Weights of a small transformer language model.
Architecture: rotary positions, local attention windows.
Training: 153M tokens, 4676 steps.
Each number is 128 + 32 x the weight over its row's rms, rounded and kept within 0 to 255. Layers, rows and columns count from 0. Numbers have three digits each. The size before them is the row's rms in percent of the matrix's.

# layer 5 attention value, 64x96, rms 1.64, rows 44-63, columns 0-95
097:139110130120203105072117180173115123140126164113069084077124105130159163131132151120125080106094177119126141085075084164072166100120147148153142126147167115109103118099130106097099102153163059163183086078119161200110108161134117158127138129115174110089126095091095098141086153159118074077
094:080080086168142126140148107127151133081102097156106126155060133134106161155100107166163098088071173149105139088124115062147148087140144151170101164136148170075030104138113131131147145128156106079117124137165131153123138115167169170171153107120152061126145144137121163105106110068158068180
096:127109135116178160101143161076144129114149131090108124082126108119181100099115065139118128169192226123118142098156107126124115078087110105152142108101115142109204117160146167110116162072133173140156078078095086106152100141068155140068155140083105132099133111079069080152127151131153141106
098:154117130141101129149048148156095097134189105128140116146140135130082162102117115086135102118124074154110207098152174114091115087177168081115107123054102098142145107153132121158171126080135121101103126122142155142118153132178060132189140185113153183073127120178096064123097144178152148129
105:103127121120172161089102101101153150181152060129190131136140130129161096173061152106151148122126128111080180106148173136192180172115115090092143168124096109133094128141118090131126126145081130086087169119103131098138074131124109148120150082075084155114163071162073152162076163170104163088
099:100114146164173131142097115118112082102114116161127125120118131117095114127160126138126137146181161144128153136100106133181130136091103125152103155112090101140192116106177159087131078138109041114068172058074152162134186102135120115104117108099166006111093143174105141104102116118119116195
098:075113112158108066108069122090150105134150148104134135179151139119125121152139151121122127046119174164094084202109183105050110132147120160120093111067102140113126111149163061126091085141132092151109102129126170087121152148098166103122103151135163128195118109214107098168114126125116117083
099:096176094110127128220229149129132082094131088129122137075118087162115163144107127149157160136160102153097161136155120158071174214117083165120151150113115147106119131135189086119163122160131149115123146103131124163130124172156101180150077121075140151126139090143102135072169121100128141177
102:152099123210145179123061093157113145166106114124047117121118099136088142167135122105131155163144111096163106093098115145114112156145159174101132184105136124110156188065139078099169144150127134098142068179108151109122192148068115165121157100148155113164128126159173153173141185113144106078
097:144085141132137160126106167172180143146076212072062155126098111060168101151147072043092181156087126131107128121174095121100130164167136102115126129147113165168081111101144140193148081150138108091164105082152148148111135130165119089143102119172107170138138109108127102141134135137078110152
108:136169131126154105131135134153123109115132050150096168170076092127157100128121165088077096122163072155135172065115152140085128086087072105082159189165100168073111083146163186126201091129119145169095111085155136121143149142107104100138132117136165134089099115110159166179139156084123116092
098:214129136108157169079163131115124151096122085172119137107118124076130177125096162149091100178163136153095130142182153109124167193130076130196102125117129146113178083137174151111193127117101105146149076150073158079118187087166171116149094136110158118148143134153079082140128131122082111109
113:069186128174066131112196101167120143135080057124118203169126070079170134184190133147118132106151095101128139131156119179076115135143129119156090084161104131136172142072155119154125086124170140141095092165198144099102116161123092105165139116093137166141113149146118115151120135124135134173
100:100137133144160126112083168110142144103168084090130214069091133118165115108088182143126134214068181161137074128178155125158105108097143129160093126138109119154122165114096165116120099083123115063084122118164123116144089128122115104119134174117105095107116154168110172066182119117149070089
104:079200122134191140125091158122140128129150067053139135198175128135138131103161133107183114091136121173178110095070140152170174167119145099192163114121140096110099156164145172109134127092080080164109144123093102126105119109136169164131109178115152136149172127099100108139147099212106143135
092:195065136147138105102116122166154135149117157129149112187145148139102165116097058101116077097047156152092151090176193183141110097097088139119194126165122085148153174091132113053132099120101112119108133152135153137147099108137139155166113125143115094138098059108131146095149172100109171088
100:192125067156132145138112164115147188145150095094085160111162087122082058168127104151122126096107148118119182134078104119142120126137085131063099140095153077102171118117158099180090165130115203119090145125099123152165140131107095124152111127139071136107127126159137152128053054107068125094
105:108116071162072125165080155126084125110087125123155128171125109132122136168181144161055136144145142147106127092166107136085099106064122140127115120151117131140171198196179103140158143186165120144157059152150089089104141168101100157115186052086107162149121122157151130095110113160097151145
098:102178132175171119133174176105113124156132142086133171132093103133101113126155091145134111177153154069097097161151115101093109141157137119129106064095162128158144127130130112078139114153094111138172091113151126116160141174092181145209180093107144135090063102191201082154119085127157146187
110:128148081138055033165085118150156122132117088138178113153146153141121073137125099092112139143090108119117110093117142153073099142130176113143187140159133119102113119130128092154149130073134163147164107139069123056085141163125154108126091062098104084110073200138161154161106107148096176135
# layer 5 attention output (transposed), 128x96, rms 5.16, rows 44-63,108-127, columns 0-95
097:075146134111114099105138145127159092120134066126169140121092155100170116147135125134075155153086071128080151130097155119121126139098087193125123172116106096131127165132111123159165135111076110121107065126126072200141137115220063122136115087085131099134147126196191134160116123149093189087
087:095107131125107096098116186135150130129128161089078136129096152103109102106115150157133112204131185147106114065165122094142122122100119204200127149160089126135093162098097171130160180134069136176143163163115115174141162153176112106105164114158158125189115156154145162119127105070126189068
080:129078062040123122096122128202118155165140087131112174106162088183083119121117130136108157068113185153165144152111150169093114186143126110133124154148159193128103125172100128121167143159102121149056130134094086173099115096081196143131124146107138134085132084100164121109145119100144086122
077:103134077097133108134117167188189206097130117091149141138126122128077113109096108120096168139129146166159131110099092091174144089193115138094140129130164110122160090155071084082107117109148147177160150205129131173161115139132130122109077149162103137103049112066118115101100165161189133113
079:145142147111181082117155152146136135174138109168093162154154106144119114167095109135119179179119144137177150065098084126110075160142129132095115101172102185162092134131184106155153074122105120120089118131057122149141133086158133168140159104134109143124060119192118140097123203206179089125
082:118084092093090107152154114134106145127124092193101162125100122120122152137086132081088144193145131157117136164102144144093135097063187100151101143138038109066102176121116138137114069139119124162100104108140150129175117157131138062157137116070171039185109145102156119116154177148134143134
080:149151172159088198220107108099135070088106083151146108137139104082155098146141081090106158162098132136117131137115170092100170109113107098107099162141091160155112108142115149151118128102068183084168128104190109131092104135133096153158132151083145071167146162175094103098163115100108175079
071:122074113162165137126149153197105130128175152092170111132156174102177170107154094111114157146197153158058122167133103161132060156158170155089107118132129117139113120116139167048140135162135154133161153176123138115087086123204060128164113105136162151125107151091123161115133159058113115110
086:071153164127177093121105151094135077116131118059165158136135138079162143131188168111130163160138114100156040094161111132094106108129031123135166191162172136137119185157100117145127117078106141162116098136085147116099109107157122164115077152131122113183128152112118121138048095142144134103
076:150155178171155139132095132114171090152106130090098110143155146103185078114096095114148156085154116115135133132094155116157146205207080063158167173099114092132165101105167086110128115119134136105175145189116121142086158099177126148132158045178117161120075144121113143179164107114140105136
081:168150121134131143172104112135121144097150161145170155117086137146115164180144152131131105155159128087145179132216114143163053089136132161048052099130161124117133108139155084065128063174097127155186175116148125080110125202143093142119143179114124139101125162094128130137114122084102140157
077:183099160090175157099175061127114136078176171114127111141144093108108078183149138078079137113135099106143102152142104118176116178173137080135208124158094118103106138131056145072103145166066108102167095106113158145111108092145095083146131142198145119121142172131134142120123076137147111131
100:185106142175067144170125108114127169130096160151106127117146142128083169073129082145215129067111178101130116134111117116192130093146157080120096101117106127115146102102169130094118092125122155125171193179133153104071103131138111117144167161137107166116124107048071122081166156099136103176
094:133115112075127093134154111144149145149110105146097146164143142152139120094097158139155113176166177204206145085140100114129162171072134128149101094094146179134162124156107141135114131121123108086115162162144177154116101110067165083070130101131134068067108122133138160115131194083070049138
079:084090141153154099113141147184216173159124072094136125164087168150120084134175141141106129136061144114120084128108112121081118078119164124139025137091117134118130118138135132155128123147152120067110070129097131133108142104068176166102088069169135123136134088189150101103159134167106137110
074:085112120114118112051169129104129102126086143092141193159120144121114139144142090159065098145086132115152082127091160146081110168087053187125162163078143117185158177131130136137129125101121097086136134149134130114116089141174136144121123035103168112114126104168138178141130184166187083115
079:101120114087074136140174129116105084166114173160183137141141136083127094155163157096111090138122167149131189103152102129167149049092107157123156074122119153074135162212181085107146140162112102138107097123110119092149146140161072120124117096102094199181125159098156182112118108148140163168
080:160221134173091142137131132085103052106099198135142160081139131115162149086162139135131111115126152111155118164192151123113159145127104113121101085076091067075165139143162169143153145157106112138133156162178165087156091170145146177136089114103122175095157151130089117065134121148113080159
084:123144123139066123192121076121114155138127116125141135134152086115157130141176107080184128176157134117089118144131107134156147141100228136121073172206102153122109126107129180096195103204148163178163108110171082115137084133101099109164129118139112148132157164177121075123123078117127169108
094:168202134177076149169055121104160104115124145173132080068114155101158187129191154097155091179151141118132120142147138117132161122132125143115107044116155169147097135187120136107142101175105121139127154113188156090148135165102168106160144116112102152179153190067081123135111144148119152141
110:125097102116115132146112146089190122132139084128151149144147135202190125122096133190095099079069129069205136164061143144120154116191132157110137196132074116138145072112092097134130115129073119120143203159143085146095102157186137177141108127125134171101151150165131139147143127141162133114
108:145105159200104153120137135125141108120117141108079098114050145185123099107128095127097099155144149148094110075111072070177209128115125134120169146088062115150139150056103163086136147091135106197133147124146143147106159168173151102122159095193155098101138117127145183119137140101174165132
110:173131086077085128115147109084133095195152114111139167100122081115102158101155129129132132082064159132161134171168099176100126183138116061102156164113078142094086157185084138123165127165090080113134118133130111095146086150108132132089122135055130182091151084086161157158155083087150142139
108:140157128113121096198138145177201148090093140103196124081150142165076129133080121154067128147187095183155137107110102114114116119114127102077101130109185117155137134140076071121121149123134164124196168156176137134162151154135073123148127157094088180142127129128125088134154196171111170153
121:129143133173121125136108111127095115177196182162099106155155151163038130112089125080184184142119175166145169087098081141164083163127096144093115049172135134163109174187177107141148130147139141156086115125121115119089133106146114137170150160140075172100123118116115118101162176176134118148
108:167099145141099082138112110082128109112159113140150164083116121105153176103106093168080170218148122138118129162117111193172138126052158112159157105175134119113128104123160121145090122135089153217149143105151135118121137177084077103113138103117083091108195183089086101170135110129083136141
112:148141072112111136163101102132132100069191120143116172136192109115083113126033098141135170127104103197088146111059111078122140129157117099100131141118197149145118152108102168158119106112176138110144123094164128142083123131060128166197140125168096067157137138136167113086124122132088147099
118:111116110111066130110215151137076158117135115139113129118154161137209131151144091133157165180188148132075118159132129185174105114125085142157124064124097134109122138107123167150162100175126214127172108126072132154131101157186102118139146126096093155134125130169204144090127161094167134136
122:142100116116184161109128159121145108115179116086096144164120173220134157137116140147110112203097156093168110143119093092109076099161120116103168181169131142143175148090129103148131118103152122168135135130080091082114090130084114151128115118142136084088102198091090069145077123129091053100
113:112171125123163091145113087116201101094086137135118176112134160112158094125087163101115195085144122122139103156185093187093122140204114170096129178133143096098122093120147078162105102159119134162125144187149104154116114116135112121101139057095140123175061155116130184184185102143115104144
122:127146119135144098140124064136102145108139083165142169133065170163126148147108161165140097165162157151113166136148149132150058151119066125043146062111131121144199115150129078105145118131116084142194166100147068059105170178127151146134164085149132132082130096112125152152113098095168128149
110:216084106096132089136177063103157164100173171097114133128124103099137143162116135138124142168074110101150085169127148123200096137120076131127163061132136117128124134161077115136118172173087140147209137114139127092060124124096078081132157139127072168126162171102156100138111099127131152112
116:135063097104131104107135083164157144125125127122066214155118135182168192109110143181122109219076133058145114131110136099123119115142145116138058117114143078096145071082126121140130103103130142115109137155104125119091150141108086130138149111081148127140085127210199142126113172109124096132
115:150139143176090138136115128078162114107185103184115057142115103168165069073140152122110098163100112147144084137143166075120162134160163158137125090130188143109138130147086111066150139156090121076061147145145139142114132140090093128155119065119098097075088153103111181087129109068110076128
125:157144144149089102125164058137176117154186062083121116156102123114121141106128131155208147161160113152086128162071116090129140133094109101128112078130146164137127120104128092146127110114128154140124151092124097095149166151099145126147135146090094200158200087193122096145197099211105154159
118:109130161147100183142123093120126097066136140133106102122165097130058135157135141092099088147144111115084137142120177103108101142089092229059139160127155101141176194154158116094108150130100171125098080156177114118128071130127164072181103115115074096138100085089103097156160144157114149130
121:115162137087119143138138188176066086101134136120150205093144135120124121086122091130162170150083204173221148073082092119096142049161124110102147137135138163095168136154157115140121103139162098111173106122106144093135078089114137130147105092153174140187077136118105168126110121144127122139
113:158133089120132111116184173147179114129149136154103218107140153175102135122056119156108159154078117138133115155204092110131123114150161156074077143139067075117132156122121216151152154121169101152110142136118140098175084136109153135083099151110125140092182154131154097123145169086079107165
111:125083125125140121163105110142127156185111150149159185162159107127134125099125088134103117154185150126161044163129120133095168154142158123125069240131078127135157096119108172112188121184082125114170138108143095111108054068101134111114095117154167157108078154116138097105147097107085117135
115:085158103109148094117125127177169083136123103098096096131096137085112149131160129091100091102111112145113096121130145129082068146146107181089097141107160187123083170145136132151129148114080085161099119078175123099131140117137174139089141097095164148175165188170133120105106241178179154158
# layer 5 MLP gate, 512x96, rms 0.585, rows 0-28, columns 0-95
086:106162109158180166137129114094080120105169083150103125154103148102028207117120145114171075111095159138102117097104098142105121134170066163159100148102094098135161151104111118120104125117164128162104098186139064142157140145073135186176161138141106149156102127088098135108207158107142102134
107:123120126096139116130124171180158184146178144109080114102074125061097169143125178098137174131103098137089065091133171128102153137168103082112130110159176092143144094210083131114118082103147123173146177138142222135110090145151156142110157085105133106143140129108145181117130106072105100148
100:098077082108139148091125087136110175147160166090140135151106101148107137131140164129157138131120143132086154077065161151115199087142111154118008104137167116167074083146108136097106116120105061121148102122108143118147123127093148135181151053136117137059140129097110148126181168128142111080
092:131090103102130145141146143149161134185119148134122126143099081170127092106186183165129164192082151099097116088116119168157097088179138104167139165090144058114114147126112110118122068190075148142176127147164199128115087130093191162116063115127121127114084148165120119165076115096121166135
104:097083146101103154109125168121180145182150175162108197130156156163118138084159152109102135131184103148095115118105147063069121172121140137100068087119164159137085150063133101145108148136172162120131140137138144126112184139141061065175181100093140097111155153087116108110153192133141173134
099:090165159137116131147088122126132141178105152071135095114143130136186147057121076106171160124089163129117161124150112162145127106124096095101119129197117166081162112094119167166178098119166107123097158126135175147166188063228134120124140173108116138170117130160058154130105118161133153171
083:089094138122167128051139203174123138104133156065086160160132148086113155160122108140091110135076091145131138150144178134085134147097141127116102103158145117126066122138147106151096146108169077135098143147157128121116023105130117098161112134098129104211079142107139142197127130123072091087
090:167175148166136088115105073132132052146154131080120145096126121118166172126051109115160140170140117125087103078118133054114165087145116129130138134146173099136079109132135122134120213130194168150144166123144099123140106137122157150128061089157108135085101156107086050122188118143108137095
089:091174112090119193107126170167141161105180133138164110130135169112124180102077168085088174182105105108147125097076153180093181189167148162086062174124132148151101066156127167127098136184152158124123152114068121163143150068150122130145119117122126142107113135169138084156115087130129158151
110:086142114140144128121085073155141156097132185152168143128141146137126204149143113163171127095122152135092139048118098092074146117081132120171107119177160120076098106128110175143133125129120072150079196119152135152103132140077089180076134117115141116118142210118104126138104194090162162078
094:121088090080120075131154120072152080138157097161104106140123140107119173156126127139070173138132131109109157176133166062119124170108120106155115105098114167134148200192119169173154133086168138182141151142088139145131147129184119061118069092143082135117098076106084128176118199141148104119
087:105142107094098139164172184107109156095131103186155111086160120110092133125125076133175126113152139132163107087118121133095110123239159084126152167123170133152117148088131105146135157176089123098137133095167159138103093134154180154077090142170125128118134130193132113127195090071151046104
099:121078148124137225120087157105147077139051111108117106156133142140094111068070141086149126072129127171132164105102130137074093172119122164157160121121101098125146123118116173088165071082112104077187163110132090118134093104056126095134148081154186112139142083151132093130146107148139118105
088:103177098090108133125118203107180123093123163125131161184134097091102125111078069114155165120100183131127079114150079149136154092155159103106168145117114091149116101112155166134105130111143108126148198176112118090119068044113094128089105162060149134138111168069110126185161118147102145109
098:149131136171137132143075136153106163177108124116071165144095063162111141102146154158131175121200116094100141114142124109069124072133161115088112168096187079155121136100109134124171098092097093101107153106170155137161174099126216103157187136135089096119173091128123146089147166137145122063
093:131066058156136105104109155101089098160109145137104099122095082174122136125144143113098157112081126130115168064125209136094127136097095113143106193087140095074122096161111123089128175207157152099128092107072164189111139139125139142100113113085044132181166139119159130127130150135106106106
093:078141130129183141148109176170075156147094176164122166171140177179109092121121105092090143110126072125152152126059126151134209073189130149120093138120134100106177079078114143144140120185140130109048149130188136125127184139145089137168129106114119099122132154121138099124117155170103087163
094:129173091106153139116162140098218152192096146133138123137097151126164141145080094157139121143145127167128137126054122133093092132089109108076138151107087138102145104127096178161156162181069125080156077163100144143105148114147123135160138099156153044072131121070106084066137131146167118087
099:124200069133139195107126127131117044132131177161134136107141142140165116097146155123148084167146175087133146095081158077088164090116154130089099146127101088148157101123115138100112103169162139102077148183116152124163087120159105106133119088066141190143147129105094156198108123188172148155
099:117078134081124122106141096110140134167118086103147081150082180109152066124120113088148173167122157137102181107171172095139147111156153151183158124141082174141128061189166118047164163075151086144107112123126069147079114105091126125095088108104145146139154134121097123125182171115173135166
094:117160140099160164141079185160169117185138101125145090095129158051062145149145122151156081124109075153140145150123134096108118141154095142156101132103072111133140064131064128143110128123123110121197131035127166095105158111131168171123155158134140104123156117163153033105091151100129106118
116:094084116107144139074104153118144162145128163154108069171132190124090138107142088160127112107136137166111151149157135085097171165082111142110140190161167104116106114091067120174112209152098161175140106195113107100139158100078108124144091117132097100066095122104076115156120168111201106123
088:168183156211111136040165123099116083134089109119104125147095156130136154162124087105138084203121197166145097090086173109128187143111159136129109141134129064112122067150143114170131116084153132182086152127149123128123169178107208105159155104131142174126126119112117132131097133100129115124
095:064139129137096126117096109154150081161081093151119118131112122127135114082105145135103083093178158206171085138092136161130117124093131159102140130144143100095065141120134151125134104079163164128080155071083090185104086157148110144190108151178102116069136055103102077105173184123123124123
101:119103110139130118118123138216135133133062121087098115114118154109110073078144063129073126120123118137147079126080180137123152140168125104083186140103109109177163047128123150145119118162081177143101134087085110104124068120106142142168142125157097115159092144128075193154144183081101157165
092:162141164122102157080134175072181152141171135140082148139096093126069204140103097100136106170125137144106151128136130108086169081088128143083124152112196091113081111159115107160092166181167161133123157117140168136150091084093156173119120152226095170128096148147107097126134168156107143120
097:129137137148098131183119197118093196160139142120074156052131098127142109099137155048144172139076109054112168138147110111072099087110139135095111137111201100091170201111119137132121108158114105145119143147120142107111178118164115083115082145143123135126149178130071158106107136124110122194
089:128139138165125034154175175074123145133100097176130110158077100101160095142112109113172172082102119131103136113055153106149089170102063131155116117094157133137137130096117086094135174130127151114191140122096151178110133170175160176168095097145114114137150143209104104166089092116145119155
103:121078104164179169111128156126141189188112156140119131110115074135143114106134123130174168105082065145137129111075149156076139080152092103225167172113123148121117102123119167102142110143141113170156136126120174103085146082126100158125163108158103087108159104076091116140127087193183100077
# layer 5 MLP up, 512x96, rms 0.419, rows 0-27, columns 0-95
107:117137066158127144163122128157149139072140116127092061162144073088125081179115168049138167168094165104143185169136118118103069122098136153124199100195109114123109099090126180104128116091117117090111154059124142147122161152149163131099117133173155138126118101108140146193087174101138136159
093:144115153136193108171128177134160109139176180172137128120158090098132143177124178155173139128130152215088122122108130122099167105105127059171145113127136073134086085233099103117125043076111165151166146104084138132131115129088168132154131100121106153113128102128112104106127167102145142103
120:159154107096153078149195053106131056136129166079139128139136141141128116192130151125162099112102109123148106135091104152111185126100111145128072148201085135178090090170110105096151116076110108152129139111130058190134116123128087143158184067168096116112081075150132106112097121118118155112
092:217133085112126127118169113157148111147127163168122128102083179142093124160141123180148112120150133145126119114075104094108128130100106141085131206048112147129186191105128150177148078159123128097108107150201135093165178177092147101170080151114113143158143081130093128098085109158148119162
095:204107165125122188082154161077153160101113117115117100110115179129074142052107144128172142109122111130134143092110100121129096146112127112050100119187117130111158110113138168121086145115057160085067188095163103079107189119092113112087123132131110084130095076145146103158117120105139168092
105:165163151134185101082157148105082040137068158078127180115118216120098108122118149116137152131098127110094123162121184070128129118123152084142128105132100083086156118155167093100196119102169076111138134133118102134143139096182175135123130132162114142160111156148124064144093167108164122185
095:108128125151114163148152146103144110168086130180057088121198125081104133152089078106145142100138125167145148139058207159196164141072156150096125120124128126104127106163145163112086131144130124161130141102074152122116160168139085100165172133119148146072133178121117090179141088100197112171
102:124048118102102122179119101142107193154113120141155082109120141140116083112175150146087106107140085149134109145109189174135069124118152104194127136114091114111104132099155102131179128112132125165167103104097121134049147176181070158148177110104167190132151082159112172149137118092197145149
090:106151127108093121164177149110116073104123087113098131179088155138133104126036145112109147147176120162077121113073085162139149112155151206089174149105181111113142143129122105118152130144168104135129163112151192111188181119076079097085142135141102151112066093162150171141080122129138127179
093:123099152112140151162169147069170142115117186144170126178069149115185112096165134141144115136141162125134077116080074137144101134081078097150172092054164069109087139176151129144136047112092118096134105168113130097107093106098112129185094128104139173111125127077138179112103137110127080104
091:145107173135166076139175084150084143110109110088103117140140133145169102131098141123124077133143182092117113061096137134097089161096124088129153120069128087187088130137132118129137199169135131120114137114167133092099077224148100066080111142058101136143083105113122105164108068108149117109
092:171133160101142113121157115073114122106140099088128111164097038065160108175096173176160141076155127078118094105149159153134146116133129120106075135136135093159138117116130128116128083166099104188110173092117092170174150151133168153133164135208141090204058144152110148133112143130169138158
098:112096101112063112193097117099105145106146172137144095125114112108139100095146104164146105136133142105142103139119085110107169164111135138105096196136110092186123093061133123164122196144115159115106083140110103142128116120088100108202081140169102188159095095175125169085159151087116223146
104:143082103128080123103082146175081155144117112108070109108143096161116142148214160111107123143156117118189146132104144115199121164141136173144127095108155128129141145140129131136165129092111106053120115078145157108107165129127102071187137165121101100143144018168123085175081123166170117138
109:088172106116103180118099103140125128165145091135188069072146094144153133179163112111123126137166146160114161143119169143143122101181159097125099120148116073129127099102144096104112086097158081086139079115129137135152140087046155105095068137154169090117174077093107096157125058168116069158
102:127113159121106157072115122130122126102105165135122086167136155151197136096062164053171076102144165104117168122048104120153067126094134178179101043158131169129147105136103175113126105123120080151100155130159155075163101141143161149119116153126159104101144130093141138122078071085103121145
088:167087131114175146093101178102127164150122145108070117136111117120193179179137120150036150146114087075087146118097106179129094144130135148206069170127141122147096150139148161177108151166143129074163124152158163107163102154104075099133139109102151118083118122115160128168108073162109080114
105:107150125156083101126113058167092135157096133123181163125162137156100120080128162165165157152169120140135146113089140112145116126156132114166117096115068162130198158135167184136150133159110160102106163072142119087166166213111097153136156120154134055144087181102165141109090159173115178085
124:090106113134157112178156150106106124127099158156088161202087149186062118135134099099163196128124155131107140093123188107112143120114109147078118096118208050132109140091068203109154126165148140075109086127085147137128123164151126107102116135151127108124164135142108148101050113129142129075
106:197151149129129085085218123147141115169103126171162107106088168172091066138132123141140127126059125183191128171100111096071137151138148076132132127133086134132098120141170163067140155150131073083135132103149123140142125163073135089182108055140143130128143171143124122128170129101108080112
094:100116145082106189136086191203113148102109109109101190124152155133061188126095119143102149106133144065156119122117152153132140145097118142114105133145187152121150107123150129142150086087081119087140086062076101150131151145156186116126089178161117114085113136164099137134168150159125204072
103:119116085138135134139160176105146044106142196140154206092188106148126150140123148130125085109089063152096088089113149147112112076200086086099178069096108140117117135120091089131177145134104098154119125101139158113121115106125125141087130158142146112207129113124125217121160155121109117148
116:101078111064209117137141091127135155158113121118139122144140127150059150196071131071138167162118129182095080137103114142113112093164144136090114189123108100138094158099125112129176125083142136132158124123161120145107080108083119132105166126118148095069098131133205062111084158166153188117
090:190159143158174090066098141133108160090143111122152167134129135179177146125118123112129128126110124055118073128139127093121163110119112074127081128155094190088195116183097172147092136162111157092126136190140097104178130088118093100120099174160108144141131135117049160127072108085136081148
096:126119145118167111093122138127156174075136110082184117204141112100166162141063119080134132099085130108172146088182072092102076120083132126122138123124136099087111116147120057098163143143118156153126141185130166103225105101161129173095120141129119133128108154126145107138073181096122141196
092:175175174104147149093135158146171152139101158088100137114069116103099165077116128087118113092105131071129132121192064105157107130134131085068118061118154124170147086122134127044112166098131117099120176128131191078188107101085129173102073145136148133153121140105081165137133131139089138101
097:159122214141122091176079119164128131149134185136219152128126153099181152122168069106124114103130136133099101108095167152140148148096110147091133149108112096159124129148154090138109172104117181124132130148127135153142065180060074155181084110125176144147078118103156165124161074148131074120
089:127131158122141136062126154065121122102107099076125118145171053130170110107121141115127153056130169207162166084169158154149100120141131127059112121148118127201088152134122130094121124121160160092154130146092158162118159205156106102088189105110098183116120142193100158118092147145127120120
# layer 5 MLP down (transposed), 512x96, rms 538, rows 0-27, columns 0-95
096:151106130138095182082097156137179166077074191133135106119149095126146130147133092091058174158131114122123186152143101069174128143131132109076110112134113140105085146149142162122192108129108116072107219098126154149135150118167147100189027152103127118104117111109146118111149114118079118134
092:092121154144162158129136126128035045121110181175126112178138133126075138141115114115142069108136133129138128120028109092131108195118168143149152121094127134139122127147130143139126088128110116149175126139104115169161117123140176116165138096196052165106069107137120111069079134094128071143
108:138146122141212049170168099130156087097068101132132140120182142054146104141145131178187123113123117138112104162108103153122138139166142104144158140156054142121142119110136086107145129110129120185095121119105088155087170100162088108170237150097102129123111121169171113132115163168138119104
098:131147101123137114108119106147145130109032146139182169136158173157171089132093155077110128138140119190066075134098159150109130172070098178125152181166164166141121116162115135112180111059156103137165104142132149140163183083102175126107116128142166118172091074096112144152122140101158072119
097:047129148100141107139134130102112138108124124109120144148129153143145121121166111190086150186088132145191083117152111141101090150193073107129125177091114106068149130172147135074154131191112161168146211152136117119167097167071088145166130167104113139191086158111135120118144071122131161091
097:160145111183147145133164126101145114095070165054139154111161186159123145149123155099171057137114098063134143135138181103114137159129112062142153151140180131139144122104186145109153155068149080133144091168068043196119116116112143131108142163117152117144084092125106072088128105130141125133
092:110088146056119096121149072085139126154153100154141157164054129104170152126126145144068142166084091139125058089101093099101140108132071168157143135117096148110151169080170099139124107104101134154122113082155108195132127144167144136128102094157143140137090101158210201146156114105185131113
092:185127072151123149145060105139142157136065186113100055126099135091152085140162129160128128098089089132147108106083089111152133178154135100162145128113115149172100059090123134169116066125108102140114164117137155138137152172137145135100114152092143121113101121149198209162092104109189095173
100:134106117114119187139077162089126166100156128180117099114129140155155082154118084127101129085073104140107110134101120167175152038081100102139176100145142147093107130088144086142146125143110170134135053124143128156088143161075135125137201166122098100202088068146104123100083142139090130169
111:077107111052155171131137146064115102082080107132111110138127167096159118124149091164128143141100164110137102105103093114124075168124100133150173111061157120119120117171181103163096098164108112178101115181123126081176128096146124120146105124119175109081141181065082156141085187101152078088
098:101117081124125202149127113136109088126113122154106103075100102132161133155110178119170090126133187139182106103132119134105134092073155140157100159079112121154179156091124124143126110090143141084120072205117108140203151061100088115132150105110095118112170204089166151120179180110100158125
099:152145120095119171134083136158169175230153144083052132156126120123127118122094140195170115121134126104077133110157096167153185133091112115104152150179152139096073206126148102131133166133093127116060103146100092125109158114136138119127135184132104103179158133083069153133136150069136109129
096:122135173135079171215072146105116126140130172128096146172109122064127133053131135154162137134047096163114058124143102140103187117130102105137126125154087118136141149046097163079159119146124132144120142150155123136122102127128122141122118099098090130209079094112131131135162140134083206122
104:151135123131121115126096107165088150140120046141168104100130121138128133137119168169140098082142153102066139090106210067152131133148072132091170158111174133137103177182119064133138117120134160113142148171121102122132176116112160120125212101125086157081131068126116140133142138135225101165
113:106118099138118137092055105145131137134156087154130136058184078111120162148178137107180145121138184097145181139171152098119146093084183150059114135131158091111114129118086078105124157157144168112151159053163115161125135101112160083106119095142112061139197095109105117113116136124080075119
099:163104124133139161133070158141105150199126105174126120128126149138108074068121157067163115141173075117094198108143127093194153164124171128184081096138145127184108083107103161131110110120106095156124157153148150114151127124127151158131084100127184115133137143101066192179185108085093112150
096:098142179137133102106152103102054130080100095103149118136120106066104161122138093093140137116149147142168104133099055142109097181156127096117119070140143122196129138099086100116116183099140145081104115058174156140135137169132141130107151157086141099125146083151134230116132176189088092124
110:153105100160116130105134110134115088204156111075119177123123146122106094156165134146141083122122100152152139170122113081195146168187015132128103140134147130145123071139139175148170112135174144115182113128185106068173149145141155140150167184192109097122107117153092122109081166131119125106
108:162116131094162134119123182129100123205104196143105146155161134145115119183098121139137121132119104131075117078102154077125159132074129167108157113089193075175153185069091142124163115105195105091164090080066134115143124156133089096106127163135162104131179162125127118145141115149182168091
101:144157174122222115132142079118159173085096100135167112142101126143100112147134143104158113137169153087100136201192095158134121089124195095121155162125107135115124145138092093083145070112076148152100186065178137147115143112128092129134139125088160163074111124137088122121196086132162113085
101:084129161137145094156123115111134155136116167123132207138058192112127148051190134127078073133097153105151082135097136147139154140083190176157119154137115062137130129132149170141102150148124110141145120121062119104109158134188124128169107158180164170104137178104115166194147144131102095095
100:095148155120108156104110133133110103163107163110112179139140187119125116131059133113089093177097120119099124103143110163105090082191095118119108113093094216154155197182100120093111089184061152127120164172144143129091122105147135098121177100189159114153190145081094133179125141119108129105
096:125084099075153067109144097170137161134142134088119143150146123180129141126091109110089129147154093172120065153168057141071166109153129170070170174110089105134096177080085142128072125114168158130107132081138132136164074114129092095138161106141165133156151150177120143113116114160154210088
098:160133110152125108103123148085130121236122091112173169155182075138111162165052184135097134183149165151139159116083114138107099111140117148124079119086067107148139175157167085134135093105132115129110176147113168073155127097123163156129074125078122139125124117107174092165137085160154092152
098:110137135084162107116170173134112100170106138105091110101148117133065113103124147097160125124190159145121180075147124125143126132079049150133136108160182121136106158096101122106157175119124019153072107122086144155080187089070117119093099191151096143093153120171124127089146098126133153123
097:140146136133183121133113103081164128130162112105132127176116123137135177116097118150158093062170164125127170138172129109110087143090202187048105110123121146062141166125111151122070147110157109143131124148151135150121109111185111151168120169029136118113168155098080167070107077144104151105
096:125194053105160100127099083171096112143117095135066117158163073130100076086096121158193121081110092118139115145079077108166109137146100077173165131075142095144105144118077113151142155127159092121126172145129135086137095076118125121141155123149054128094092144137077100095126174150118155085
102:110147148139168132094107147115119104056134139114144064121102119151106131147157092164204103081133152109097120144121086103144149137066075117144051090118139125139145163095085069114106174138093127130115160120114168127109088151182068079110118070171116062090146161140096131093113122100055139118